From a checkpoint of a small transformer trained on Wikipedia.
Size: 12 layers, width 256, 4 heads of 64, MLP 1024 SwiGLU, vocabulary 1024.
Architecture: RMSNorm before each block, rotary positions, no biases in attention or MLP, tied embeddings.
Training: 590M tokens, 4501 steps.
Each number is 500 + 50 x the weight over the matrix's rms, rounded and kept within 0 to 999. Layers, rows and columns count from 0. Numbers have three digits each.

# up: layer 8 MLP up, 1024x256, rms 0.219, rows 67-75, columns 0-255
# down: layer 8 MLP down (transposed), 1024x256, rms 0.208, rows 67-74, columns 0-255
# gate: layer 8 MLP gate, 1024x256, rms 0.211, rows 68-75, columns 0-255
up67:525529538480495402442496471543469427485573458549476461412492450442511472508445566487490434542482546605517457570484472587504468560546524486483513427503517484540596420566434488483480573435462482519561408464567463554520440510470416482487407460537496432565413478557419550509464509546489613513475467536449480458655476573503576426503460569517473554515496457516452508515462467562503530443418531558569496467437445557547480544496538535544546467491454482495595517494529511494454575454452539568506453502512480496495417428532439479382505515581478523385425490581576505511420545494443455522493416553453528558435525530507475477540529512531451486562537562524505529554492440470449447514514511491527482508473446533526511463562487483437591482514536499479470511432500488523419497434497402
down67:543463502548549470467500486508489505604525487476511490382492558540468531436509616507543475551514620484505530551414485592524502511520473475479419411550446504480523503595484575454544531522453553509490526476525471500593489568545337442488523538484470441603413568542505494571599402429489529434525444445431436411551497520435413586488480510478565556593530476504479581521494482477537518401492492594434527624454487540567566547407550555514469500510543528545475397464502451500468469453519545455527509472513525512448487556483592541528529650485473507540499468462458517456502513438410513588549470469504526522502531562571372438512448440515532565493446505503510500458534495454455458373526469539486455426451459566435492563567506507498474500508517499474432531452529536427469518489461456
gate68:477507418509511532501536460530460408408540475544455502513488599551497512391489511486497469537473431481421555534500438527476554510413582487402517493460637421437418483462447580474517495470487515460487493448477555495426548492501596524576450395549614437443432479480504579520452461370563504464562527599554442416489437458553530531566549496448509583531472475475417474547550516511434536532406409452493495613502550415486509543493507408543548453563477492482454465570478551466420565504537465512482528424568546529424459597433504560422444508530520412535528541499501520411482562491465500549578520477478478408567507472576606477501387611505450476639489517501502489446495489440519466487416537524492470543568529518442511463589512508475445482433549463542448504539545444555447551514461615
up68:582533456497598387566495518563426476514503445538539485519501487475509395584427491489540544509542453414465510500619519333476594517492563441521468481536482564470426459490453548497497534437451480530471487527565466488558522476510552523513423510552447503532445533478486483545528439552463563486479590518494488582534471422525527464558401466535464502545504527570491503550388513546480379525431444603458480454555602457509397469584495501527443481439422473451481533499525519517531542534469468556591508511584485536480615541378427567505549526478576511522508458464505501552496515474476540531463503520448506467508468495606509656473509555442450701473418420517475510458471531441569515526491454504463482524557580521457483507490550541581442470419541552450462472517521517491519460484522527
down68:467509539504499521471485459514501486453490483492534497507568485445461592484462533482404452505521466431477491458553562504378531528519550551464481624433444466448540480553434475401525542376618542487551454506550438503537594528519566575553555389597471475460541469521591478499496444536407553516471408485514454447532456527528544473533454444461471525509475413436522531595519459515584469418554577463465601559541496466447531526488516502416544464459545442519501568523506454482406528546481481505504544485522466502497494485460422663435474479555481468388494539384480414481486492573531500488428480449520563508501531484497529472504561591543548469461478478510453492571581578521484635573528535607597529516484516456458611524509517515547552506449456550492619525520557550495478435585573433
gate69:502429513411460523459504558580566457481503521557489562469570521456495456538484468422444472538447541427422496536551572476516549461516539460507542492560513505543480579456486455492449576563426528483482468547547505479536458495548449473543528519492548553512523536489552474533466486555468540486439490506449543541551535600476570522493516519378479547469416506508569476424562548608512538479583463501488576501457409554501493561499494522458428548572340444457458553471472473498589542471520491545556518482494526545416598509479427523521525403536447486530515598486472556566512469495510416446512565519500436453446530538388463498437540500558447424443547547484524457584534476468529558435487430533515381516490582529447476425579503390520494519429430474520377526467633547512494415436541568
up69:643461528503500532457438512431561482560514528567532498602583454453503529544525484517524451520527492508457505397459490545535541438508600530471515491503540490490426450486504416584436567576506481497503539485490546528380525638538497375442492471536442456451452488545445470521509495524488500462512451536460507468446490508543537462519454449556507532442431548508556420548526488519456495627574465459482521486481466450459557465565560573408501375501475499501487610566544425557491471473472427454516524500476448572494531558469492419577430397494491477437509478537469475478459537462548595501500514533507427539555516459458585476456556532560530479606480373470492479578488535494581501468469379480504479529493509518418475398519434431572501566468433571522488557527534532598523565498455484
down69:566634464588478504526534610510508467567514529430429465514435537456533514519497536556474471400414452489462483491447594461526606514529475507553525540541412458494453424512544544547440421462559522486524505500555545561517484467497456510535435595415422443590493482482498501613453541560444457511413493436521513484569518515353462567512474489469454501470465530449544512309413522458428430533491490513481534461428516514468568536526530448429461485530485480511496545454460502559555422553417530435538607427549532576453552520555450490520494543474468501428517601548501559483508488519564518401519512437593561493439447512449477440454513449492501501492432484410472545585509505521472644570528507392524469532427520501561458467499464485477569568629532553563532491496404487475473462455522458
gate70:557512509633486438519498496477512542530423443528568445402471545547500412493493391493473509474470462493570529489532602421515481420503549450462525510556473440520465608437475490491516338378506553546540502462432468494492555576456529577597465465495559554539531556490483493493552488432503491522418583445590458405442477483445516597437557521485469513580484553433373503530523512505594588556505330531524487478548461484526536475555439587572516504433511536393477443414563514594477477481479576520485518477513433513489483484458500556407475410642548576505477444447512499501469492541454379572555565550526446507447506580470576547509608498441483553469553538436485457545543442470442541513552454426522444444450500516484506446447475490522561519505488447494422454489552470511424539455416431
up70:584479480442537410578501522535530495561392501420494482447497549577467407520621551416516530491501447510491459447560527507472480462506439486510427515557579485511416557440533490524466565439396512489527498487595442579621478600459578462560507543473486511440543466449476570570430449524518493575525500571521462463421470422489349484566602433426560499512495455551447458600497520468555541532469439484576475483501442480501612506439506532439504597405505541555534528533414569457568555547534465529528567532566461486468456489490515457562450507558507483561613481473514489479426476516486466538510458437446579442501537535399561574479453554502368576447454577541511628501497625545413555464472472534503434529400461407508468511445531401466596454569535462521512538548507451467418456451530439
down70:563572482498486507517551560528446456541554452478494477546492502507545465497629434486494572456422431474352530594465518495464550529508450447457570483379477527525464515439448455468572538508538578457471514422526514550563472599441515522529415523600574607480423497466424499510476463483452500478531516470515552526558394374526444445530458479435447528400490500454503361577507488400521582494525484591448498446529632513532487501481556587497540509481437498542530472563493514480505528561491553449481444482377487447543514530388452585503506571522486586546356393473516465442489531524595517565507485422446544522500521556586438442558421532529434533553441533448420460534559510508576563518516434417527438476477440539614533448460485517440466446555466496466415510504473471477535532476487480
gate71:469504562539566537501542551436491496558415535439534530449535508506515455555588486418469571474510432331373589469490551578518607542457510461547442464479427492534549468501535608544522545561514501450460411434461549559545506488380514530382512444535515462540496504551390514617451483555484499438484513540535513554578534480476550495488571443510540467447513437522469525523507482501508516549503493491506505476524431516494427480502445471554501514515532563503448414431687507422439484447597613547527405413396490460600475598441421456553504457532531531520498495564500554609594500464490540527585557463507445561457485474460503424451506504523474459476454448605459490481564417555473538538569456547528493450547449479513497480504485525608497499382522484600500453514440521520457518506520440
up71:418553549517427537516534579552478476485413509543506450590574477517491489568594489419460528457452488397526470476415498450561550487490475532557536416529478522588497446436596479517542538456484505518438490484450521470439503452429545547498549429526467464538489537418414465528470462531480511515478576522363535542548510477513582547401604560556651602457538447557488496543426516437507548432513511450503437500576493479474470445540497440447501496488454557417507454424618510575427499498556562520467505391474470433401534492493548436589582505605489541446389437389468516554497620480531452564553478586536408480568487407548517448409502504526473502548431556476473516469487457524559392554537528541438427479513435517469490605475499465534563490454563530697430472526457578386458467464486506
down71:486563494510496540463566451575476470533477518553512569494492417588496455510457442469541571542474402449494405505484568395581667479492480562530467456491583473542561575537511530503533529507463548442535416482497495397563492473378447577513430502435558487482545427335448388612512430540464377585521492587477553497544555579519572459437532467595515589559390456546495525439489489461524516492473479449518455482417452436460485488476431475427581503501440583451410534462547586499346551554555524487487490351533477463458475484534577440581531497531546531357494502514539437629380511530447508589542465603479491437440467519551631416527497575541490440568472506509437568462571487441519468478505535359529420521528437521458510509509509481522496479432463438526506347452420530470395432509405477
gate72:508576506592524516494474650543537529519465541429479442511457524565527489489503582476448590526561564415479522548444390502457566472495492469444524431537419490484561541504430504431579502463532488472540597497500486525487588507534595552522572524547498491496542470488521572520565488514444445464535507475614529516452448511435538541563449491508528426540412478591471477547423587469522505471464434528544594529523408480557512496526448511492592588442419511536461455546504475395514508497506435580571461448483503489497443461504502512534473555549549524502528551611559469434504529472516542475399501473459569537457466549459590557560522545463421413515503488514466593468540446376455478492433639500512477560443505470484532502406524525484584486472523560479487447534499574433526509492557495
up72:466454497556524488532501370535354503497452484521503637483535522415572512471406526471511548442505425514466505462530469454593455512526489613520489553519463509529473401515549480498490493575455496520513402466543544463566550511471441491531476562439536542549561564593489430446535490520529515502493397469553569522568455496549470482427507410404489520450493471481557449387454415447479397503523526440535491386541512596517497468466533419431451491564471515516544537492568535521521425562527543494476515599378448531517505512514490484528477520504383449551496519437475521458574537429582456587521390536493510528504523482434409451415487541467553486473527538568527435521559527476503569519592465469447542551476519495498545507592518475570430465476471569475591507534483550498525448393387458
down72:549462487524531341623587416456476453509536454478529493485477498496488562471478458466508482490528456584489505447497540417504409468559614405567510508557430400529519473492448513454432456488506444526513473574543499550369511529481581559421458567418594498563534554528552486399519497556468509514457545486509509503520422504533627511450496545582503446500524511460501571482502524523475521500493480520470444494461542453429504491389472589435477465514550491489437560499442555514497547571531472427434402421531563458499533515584495520472499483525488493501622500507442443391529505480467515505598530584475495465537421460548529452475532478504489539440493490485464496519487508560455503517472440463641551444472475440488492405523492412503532583487472478502552620439455422455445489495630500
gate73:457496468485489514462543339538585418496474497535420459444455439535437473492615456507556495470450575535615489481497486434526560506568585509444414475485522499531537461515596548451505567504477412484465486435495394507424424539514467416465527492540454542494535549412528431512542454579510452482447527491476449485401420494518547522510417451495478522527423419485535467506502544464514541521508531580554495428542526492539537484570568422554475526477514521559507520474524582535544379537437554371539523448500548429515429510538484495556559545568510562507570576437575471590569569463498386508513529534506534415527491534446545528509483567521514503531449478493466466516454552484430469372493491526419538465423558468556513487502580536398566449441506473499484482515591498475564452405439509
up73:495540381563585588497554436486540467578559486482463485543531564498632457485581446473590463479428447423522481507428442459507552433440468547542484438570484511595549565506490462390487470498535438523455589494584552542472500537471534476533464582494526533570587546542528548429469555416578562398503513426494487415495500457502547516429425503585567563486584534479466495477522470486493499500561419551456564488589450483426489582466532482459485523557506537584513527578542504492493463471561431531539555476515448512465423506531552463456495565537539479486478472455532571426509478483525458448498485610395419477550554612501455474463466504545481496537488548494552507531464469556534486391524500495475554512526579563548534461601533523479615567444556542503418431407495499483449526555594479
down73:502457605560534534445562466452509515456524600486514517443552563454465512571530469486538448450487531428482451524408572547491562530447559467446502563564494414427461606567509468375488468496447451504436456419555468495531490481515482512430619528595512551573509528414599489466453472483520449472436537458463517499545511454492535523525461517470544512469397472506414450484568534566521588496439531462503533537528481493567503553456472560480514447509500420524488522541458455472522481517461492483519403577450485500619495527594481530482410503515527527551517458569493522551508549388507515525453457479441514529466578535531501614502520552500528486499500501502448451572541582512480468473512613450431521465526583474577530511514535526479493484421601498530487419554412518576495543532441443
gate74:526527405488469464455419404477374437509611522495610462512551529368406510463489441572535545478583503448517528541571443502532452514527513556488499523564545510613487501580481499441453503560525456519431513544566463493492491495429447536454414568455516527524544488480519511485473462478484536497429557446447490487500420494475507434518487495538508554528437439532456494515543530426477471570504453518439439472514455481556427551580579558424571493447527442520398510524552484492491363472477585492541489505482535511501493479476544590485391474523508419454458603518411565617512551454476555480448473477487454463458473462461467526516549466525489488499534488512434520468590533481463550462447563450476430418493550512469470504435541518560538555453469524513533564493485430467490487554500500
up74:509444496559461429421516489537575511432527507428472435483528474508557516466635520371540533558470458384499608513562510416554454556465495474520517493447457517431482557492476459533448426523453505528488469496474549495505470433447509502577432521491529539454500548514505447507453484547440546526583458403494466493496536484509484592405551578446501503416490477395514559548445525415490478487488507427450489520510565482487502465462462467547456470507510543471461570431416461442457476471563542448555514502511551497496517510485532451525579455501518553453439557603505513498601532523547476490600617540550514478495486527507492557538465554408523491546575554530484424510537458457454433511539428504506465463445500510508408551470527462465497428568551557493517509388380510491460538525523443
down74:615575553396441598564509504561492519484504541458529532487516454443488485525547443444415427480500632520457543433465558534495559547569480559528500576551400412415447431450527555463440501503490541538522481502453538465540486447527445469505510447431485437596514461500453498503488476470574516563623525562441518494569489524515474507427459577546433459423453448458530441456526529472494518417497479534612444530439497520455488451491508461512512434456627463448525536466501396476502522492526473499561463511475473488421495371416533486498450550505426453545513565566552405481491496443548576503564405466497417488498456514461508432469472513593526464523530494500438541563457422539450447462522463479477452497468594457461476560525486559495522551505427537486463504539547498515570500385518679
gate75:551528472518572560497524530587425456538558552501469547491561460542545519439478469490507455466531471553461516466496506484556518543462521501458482517481495488627482563528546448494531491503457573529443463487510581432542547434485451515452511437469516437432466484461581497519445557419467526476461472509400466504531469582511530570601560642502505562576443520553548382449507497513511570440524502554466452509501540500422491450515509497533579532462572499542452523389555488489633464457530583469488461410486451468473494429487555471437506356483460592497529523573546604514507496457472458558490495515544502449552508387543511453513483491537483480493396447461523544519520421577593484526622469567424419561482467586518510492459352556536453467486495510443449508476538518554419535564453437
up75:543561480505442518547603509508532457491489528504408552503478455461458539481534543481596495417446559411531559432404494433573559471567456399510454504524531451502465562499500465504556475420514609478577494469469416467554640433469478552407461512567475471502511538402469530560543478532595567496464429481503484476501513410470442522599503482523565440542496528543504538504421593548529379485454505561519536563577512484432515474438556523402467523509464455459559477455556449404508529399470461480488487555572518490534574474470520541490466480462530428505529441576576464412600500557534569423482475429500466424504513436444422493443535435493505519539591438536438575454473491478473499468503527460497570535522513463498513520458438538583523509487471468549450593508509584453538523559548497